Weights of a small GPT-style language model, trained from scratch on English Wikipedia: 11 layers, a variant of SOAP for these matrices.
Each number is 200 + 40 x the weight over its row's rms, rounded and kept within 0 to 999. Layers, rows and columns count from 0. The size before them is the row's rms in percent of the matrix's.

# up: layer 4 MLP up, 640x160, rms 0.225, rows 188-207, columns 0-79
# down: layer 4 MLP down (transposed), 640x160, rms 0.196, rows 188-207, columns 0-79
up188,104,202,233,204,214,200,244,200,267,209,189,236,228,195,155,207,318,198,231,191,221,190,194,199,263,217,172,215,237,136,253,236,179,271,263,183,269,169,193,229,232,246,75,200,225,236,180,175,237,194,290,194,158,153,172,243,224,169,164,218,205,176,225,170,167,179,187,162,242,277,222,182,232,209,167,122,164,237,234,287,212
down188,108,183,157,280,266,214,190,199,176,260,268,232,155,215,249,273,255,211,192,210,196,224,213,211,214,147,268,227,171,243,202,267,273,249,176,207,197,179,200,171,219,193,185,145,159,216,231,211,193,184,231,207,224,211,225,206,252,197,140,170,186,195,171,199,216,132,176,132,228,181,265,266,256,142,231,220,235,204,149,216,144
up189,099,208,272,200,123,120,273,211,232,249,245,201,229,210,198,154,142,196,210,220,172,225,215,222,225,172,169,217,146,237,192,181,212,192,152,148,219,223,292,216,245,225,141,259,232,190,209,139,199,223,185,186,233,187,183,214,264,288,207,192,104,227,175,237,191,126,188,182,191,254,140,204,246,138,268,176,147,188,255,222,246
down189,095,188,248,126,235,267,240,257,186,155,190,240,177,142,289,246,165,149,197,195,219,208,180,214,177,345,163,266,190,214,204,261,132,178,144,182,179,144,224,243,192,168,232,176,209,202,150,204,196,254,162,210,245,279,251,124,207,235,127,294,163,201,162,244,212,224,184,162,172,227,193,172,223,209,200,216,177,165,183,189,149
up190,124,188,200,225,145,245,230,267,174,219,226,224,201,186,241,169,242,159,267,158,218,205,199,197,177,212,169,159,259,143,215,249,173,197,252,231,166,209,205,145,138,199,243,202,212,254,189,119,194,215,228,171,209,147,194,199,208,178,273,215,198,103,216,201,172,282,201,247,208,153,162,157,237,194,140,270,150,195,174,237,235
down190,111,192,203,216,189,135,180,237,195,202,264,142,245,246,213,148,166,189,154,250,217,215,232,220,129,296,240,131,250,211,234,189,233,106,231,248,187,219,185,219,246,180,215,145,216,181,137,216,165,225,183,171,200,231,142,245,200,186,185,263,170,177,164,182,203,191,221,167,276,201,239,209,151,256,195,203,156,219,101,230,176
up191,115,170,197,230,224,180,203,232,129,167,157,179,255,175,222,123,126,209,167,245,186,180,235,185,149,194,215,216,172,155,180,202,191,220,160,208,216,244,207,212,180,234,142,204,275,312,171,219,165,258,279,172,224,173,221,183,206,196,171,238,259,207,114,81,135,158,230,178,195,225,195,233,191,190,230,186,244,203,306,195,161
down191,111,204,197,313,160,111,211,211,217,146,182,209,209,192,173,164,237,129,231,161,191,155,221,192,198,205,206,227,154,240,196,246,170,140,180,246,110,248,249,156,253,171,178,215,220,163,268,205,205,121,242,215,206,204,197,173,225,265,215,142,153,287,208,255,237,155,233,227,245,243,201,169,200,210,234,190,242,177,253,181,175
up192,097,171,288,159,157,194,207,237,181,117,202,226,190,188,251,152,233,139,202,235,175,131,212,227,239,212,191,199,232,125,240,185,234,241,152,250,228,203,236,158,266,197,177,239,208,179,225,210,233,220,214,192,217,223,121,179,212,251,153,194,205,173,185,156,145,180,207,150,210,207,219,224,174,166,170,221,201,167,235,184,236
down192,098,209,229,150,156,190,186,220,233,187,174,200,217,235,182,186,212,223,167,256,183,240,283,262,273,219,258,203,246,105,287,154,229,229,222,233,210,223,176,191,281,204,202,316,171,191,199,134,185,183,161,200,212,222,241,197,185,264,169,246,172,244,220,237,149,247,130,160,170,203,233,167,239,217,134,196,164,90,227,207,105
up193,083,272,197,125,171,188,222,197,193,190,140,185,190,245,219,204,196,190,115,191,167,214,240,226,163,147,158,166,134,147,175,115,210,160,208,165,218,167,204,181,195,222,216,216,161,216,195,202,136,204,193,230,277,212,147,244,253,229,178,183,220,279,178,229,267,214,165,258,175,274,144,260,163,189,233,145,107,180,165,147,215
down193,093,191,227,180,276,255,288,169,225,263,210,173,172,208,239,276,169,221,224,247,198,212,175,194,182,202,189,201,196,223,106,235,210,238,212,164,198,228,175,252,126,130,140,209,206,140,256,162,248,228,263,228,134,253,267,109,211,226,202,197,218,159,162,125,169,137,203,241,208,111,221,174,205,181,160,221,197,184,198,215,261
up194,097,314,265,129,241,219,224,278,178,233,234,190,232,222,212,155,264,180,214,185,243,179,127,204,161,188,142,160,185,268,234,155,226,210,234,217,195,179,266,221,113,154,140,152,184,266,219,216,212,180,200,168,208,271,198,209,235,232,170,193,175,172,210,221,272,189,151,133,159,223,158,153,204,153,190,188,227,263,178,248,226
down194,102,180,141,164,220,174,250,224,230,291,240,169,204,208,190,185,175,227,225,263,157,162,230,190,243,242,202,150,181,211,231,245,171,197,215,175,199,199,236,213,186,215,285,136,200,195,166,190,204,156,180,263,216,213,242,236,255,169,209,226,186,278,224,172,173,174,214,198,228,256,288,200,191,247,170,266,203,80,208,253,205
up195,094,160,239,151,185,143,242,211,304,223,131,235,190,227,137,198,267,239,141,284,185,190,219,190,213,213,193,245,265,200,253,174,254,197,211,183,233,182,176,178,183,169,187,302,162,211,192,197,206,225,191,226,243,191,199,213,212,197,198,185,173,191,171,245,218,168,254,209,210,310,181,156,182,162,201,199,206,161,225,217,185
down195,100,215,185,170,178,261,176,218,229,227,201,192,265,190,297,228,318,177,192,142,217,139,191,211,193,152,181,186,182,268,155,230,126,134,202,169,272,217,212,202,262,242,228,214,211,190,169,208,178,282,131,170,192,158,232,179,233,221,237,205,217,195,205,228,202,225,219,230,169,203,221,196,215,232,172,234,216,159,219,205,242
up196,102,150,184,163,277,88,176,177,188,123,170,221,170,143,239,169,292,145,123,137,190,191,170,197,138,239,224,200,194,207,213,227,175,231,251,256,180,195,201,169,163,307,174,233,217,209,234,158,186,220,212,205,278,204,183,177,177,162,121,186,236,156,221,250,250,251,171,188,166,222,278,171,254,249,223,211,175,235,172,264,202
down196,102,200,180,194,216,210,190,175,215,283,199,173,143,194,143,210,185,249,160,193,158,155,192,209,215,159,203,145,150,222,166,199,227,226,146,203,251,174,194,237,234,228,207,251,269,195,174,177,209,266,242,175,235,211,193,194,281,254,236,228,143,220,127,214,233,120,243,167,168,183,163,200,238,203,256,288,143,257,192,168,255
up197,103,262,208,202,209,236,183,197,182,124,184,226,148,252,257,193,216,173,207,201,210,162,189,138,180,180,243,269,100,213,211,163,200,198,252,199,238,210,206,223,214,229,139,169,250,195,233,261,173,237,297,98,222,237,151,205,255,203,219,196,196,210,209,235,148,149,200,94,225,198,250,184,144,159,217,198,168,247,240,159,169
down197,091,265,229,218,158,229,221,151,186,251,161,140,216,250,158,187,159,198,157,174,224,197,247,157,160,168,222,199,230,275,201,164,178,187,225,148,234,223,187,195,193,187,200,262,298,217,169,232,208,263,230,220,187,222,198,163,243,211,244,182,133,266,240,232,213,184,219,164,212,238,188,223,128,140,183,162,225,227,276,213,169
up198,101,219,238,199,206,173,173,227,243,178,175,131,252,169,188,255,184,162,169,149,217,200,242,234,214,153,205,295,185,195,149,228,199,161,230,214,107,256,294,231,200,159,113,259,127,225,174,222,103,226,191,220,210,240,239,240,279,241,219,159,171,99,224,139,149,224,160,214,232,132,193,205,216,220,206,223,159,156,171,216,258
down198,098,247,220,237,188,275,221,166,233,201,191,198,189,147,217,134,120,206,189,280,215,160,188,171,221,223,199,172,159,200,163,186,232,167,159,157,240,199,171,172,221,230,201,228,240,204,293,157,167,230,190,223,258,205,205,224,182,238,222,307,137,187,154,154,237,225,188,197,127,209,177,168,230,159,208,218,238,176,240,193,167
up199,110,209,225,193,220,171,172,204,233,266,180,158,318,222,230,184,205,224,144,141,234,245,209,189,234,184,193,193,147,204,194,222,194,149,221,111,192,161,244,228,229,221,190,256,150,237,185,201,226,145,207,236,244,176,262,236,198,146,231,166,233,217,152,123,190,231,162,197,213,237,237,118,238,276,199,250,209,100,299,114,212
down199,102,213,205,210,251,218,225,125,160,157,203,216,191,196,218,227,170,165,169,250,112,190,206,185,221,171,216,174,190,181,166,126,165,215,284,228,271,261,159,141,144,181,254,170,218,265,116,206,232,230,283,268,241,184,232,162,250,223,153,212,132,168,260,157,200,147,195,201,220,191,174,191,240,198,187,170,172,211,134,230,270
up200,098,164,244,183,201,150,179,199,137,197,249,133,170,152,168,201,201,226,182,246,209,220,200,140,237,174,246,202,136,200,210,202,239,154,193,219,234,228,178,237,262,197,185,167,259,193,272,200,173,248,211,179,208,210,228,270,187,208,196,178,187,214,298,203,144,168,244,236,208,179,221,180,256,84,141,222,236,201,146,157,206
down200,114,206,124,175,204,240,238,189,175,264,245,185,233,216,209,162,173,228,286,193,216,275,205,219,217,249,166,161,219,148,173,200,229,137,235,167,157,194,184,197,231,193,188,258,197,212,192,193,160,204,266,240,261,210,177,238,183,223,153,162,194,243,240,195,155,218,221,249,186,216,171,171,281,146,180,240,163,152,162,257,238
up201,112,233,282,225,235,146,177,164,223,169,235,218,217,245,188,231,155,201,174,176,236,213,249,244,227,137,153,157,214,276,210,210,147,136,223,238,216,186,172,191,197,212,160,186,194,205,211,230,105,269,227,148,202,268,211,213,164,250,218,255,142,222,205,206,216,238,191,164,214,247,257,162,230,234,167,250,217,151,219,198,228
down201,105,260,243,189,232,144,234,256,119,174,180,202,161,162,194,153,176,264,276,270,180,210,242,206,291,200,149,191,240,183,228,229,216,175,243,218,219,152,152,210,277,164,149,200,162,211,257,198,171,238,267,211,234,157,229,268,110,222,258,213,228,277,124,171,226,188,231,172,147,244,202,259,162,177,184,208,208,201,223,222,171
up202,097,139,210,225,171,157,202,190,147,234,221,213,226,166,199,213,154,89,270,227,251,215,187,171,221,233,132,228,287,203,217,254,189,265,184,182,178,243,195,153,209,156,169,144,273,210,140,162,187,179,210,179,229,160,195,237,190,281,214,227,206,216,173,203,227,174,322,217,216,248,137,169,186,273,198,226,198,192,182,223,181
down202,101,186,213,159,212,213,234,175,233,173,184,171,151,206,175,231,199,214,144,262,176,182,212,233,170,198,217,212,179,169,182,195,237,213,156,183,200,200,221,233,142,204,239,251,138,209,304,163,171,189,228,280,221,237,276,242,193,100,190,186,204,211,182,229,193,250,167,206,141,235,225,179,223,160,118,107,127,202,180,147,154
up203,085,162,268,276,198,254,185,218,233,146,198,214,232,188,195,165,172,200,161,211,196,153,180,206,224,222,239,129,195,214,187,196,199,180,234,174,183,223,165,244,214,128,173,240,181,118,272,250,156,224,181,226,141,214,204,165,168,222,182,261,178,189,244,199,125,193,206,303,138,187,162,167,198,207,212,257,131,232,224,242,192
down203,065,234,180,144,98,153,218,185,195,143,140,225,155,219,165,180,194,254,204,200,208,199,224,130,201,204,187,254,253,201,130,192,149,201,191,243,189,164,202,207,151,162,199,258,231,281,247,164,248,154,242,187,260,226,187,200,210,170,178,209,131,145,178,130,254,199,219,231,210,198,251,245,142,181,161,234,229,158,170,258,261
up204,100,263,192,205,164,186,213,186,215,220,151,214,214,153,197,181,267,285,244,188,243,223,208,186,208,212,196,190,181,189,270,213,156,215,219,162,242,211,248,188,185,220,213,216,214,213,199,207,148,200,174,211,83,255,168,188,251,196,249,168,266,188,233,233,194,159,225,78,159,234,174,223,156,221,198,202,170,214,218,190,228
down204,096,150,134,181,200,191,208,97,170,185,252,208,215,155,194,132,192,212,226,181,243,234,147,176,205,228,212,126,158,218,220,238,196,192,198,215,202,215,159,203,197,263,181,149,178,181,218,216,174,196,248,230,247,192,175,243,217,225,191,153,261,220,259,175,218,237,151,220,191,199,230,162,231,174,154,255,159,254,242,220,217
up205,113,206,187,215,243,112,156,191,226,183,140,111,169,132,169,179,202,185,259,219,221,201,237,198,167,201,232,172,193,232,217,257,124,218,198,242,214,166,235,244,179,226,163,197,221,216,196,210,131,200,206,151,163,223,246,239,218,236,149,190,189,214,264,132,213,163,209,173,207,212,213,186,248,167,175,192,157,288,162,202,245
down205,101,197,112,217,189,140,275,168,212,208,225,247,158,198,266,256,213,158,187,260,242,196,255,172,182,188,207,209,221,162,185,225,253,175,158,268,210,203,179,223,219,138,265,186,278,157,158,200,241,209,314,246,222,188,183,155,133,258,221,199,192,183,188,228,177,139,139,238,236,252,160,248,220,226,244,239,170,160,175,171,213
up206,114,178,162,192,252,212,203,178,153,243,180,246,236,191,220,201,157,202,175,248,148,206,121,233,296,165,192,272,218,205,210,155,245,250,111,217,237,255,165,156,235,207,183,165,260,172,189,261,169,224,197,227,220,143,174,200,175,224,218,256,230,212,76,202,158,192,151,167,224,145,189,220,185,180,170,246,258,243,174,200,175
down206,095,181,225,246,178,135,131,134,192,84,195,168,187,247,158,175,258,223,170,239,195,188,298,232,173,263,243,245,219,161,206,168,152,167,148,276,186,179,179,200,258,196,154,254,188,167,237,198,173,167,253,162,204,195,285,189,223,183,217,240,207,175,189,182,226,243,205,230,186,175,256,218,174,235,314,252,182,237,218,217,207
up207,112,179,228,165,261,215,228,188,250,249,254,211,255,143,230,186,295,193,209,152,157,183,163,215,199,255,173,173,143,195,261,214,201,170,309,220,262,171,180,211,182,206,130,180,245,223,180,159,152,197,173,181,214,277,190,170,224,196,240,136,193,203,212,306,187,207,177,188,198,104,164,193,173,221,210,238,264,233,234,232,228
down207,100,143,102,180,211,199,166,196,180,153,242,203,219,188,158,270,224,169,177,167,151,269,264,161,197,224,218,184,235,180,108,195,212,227,167,132,262,170,161,197,153,214,277,260,260,215,182,131,158,201,217,200,196,187,129,206,201,144,227,110,200,211,221,237,177,219,236,76,234,189,199,186,203,208,191,225,235,180,171,166,172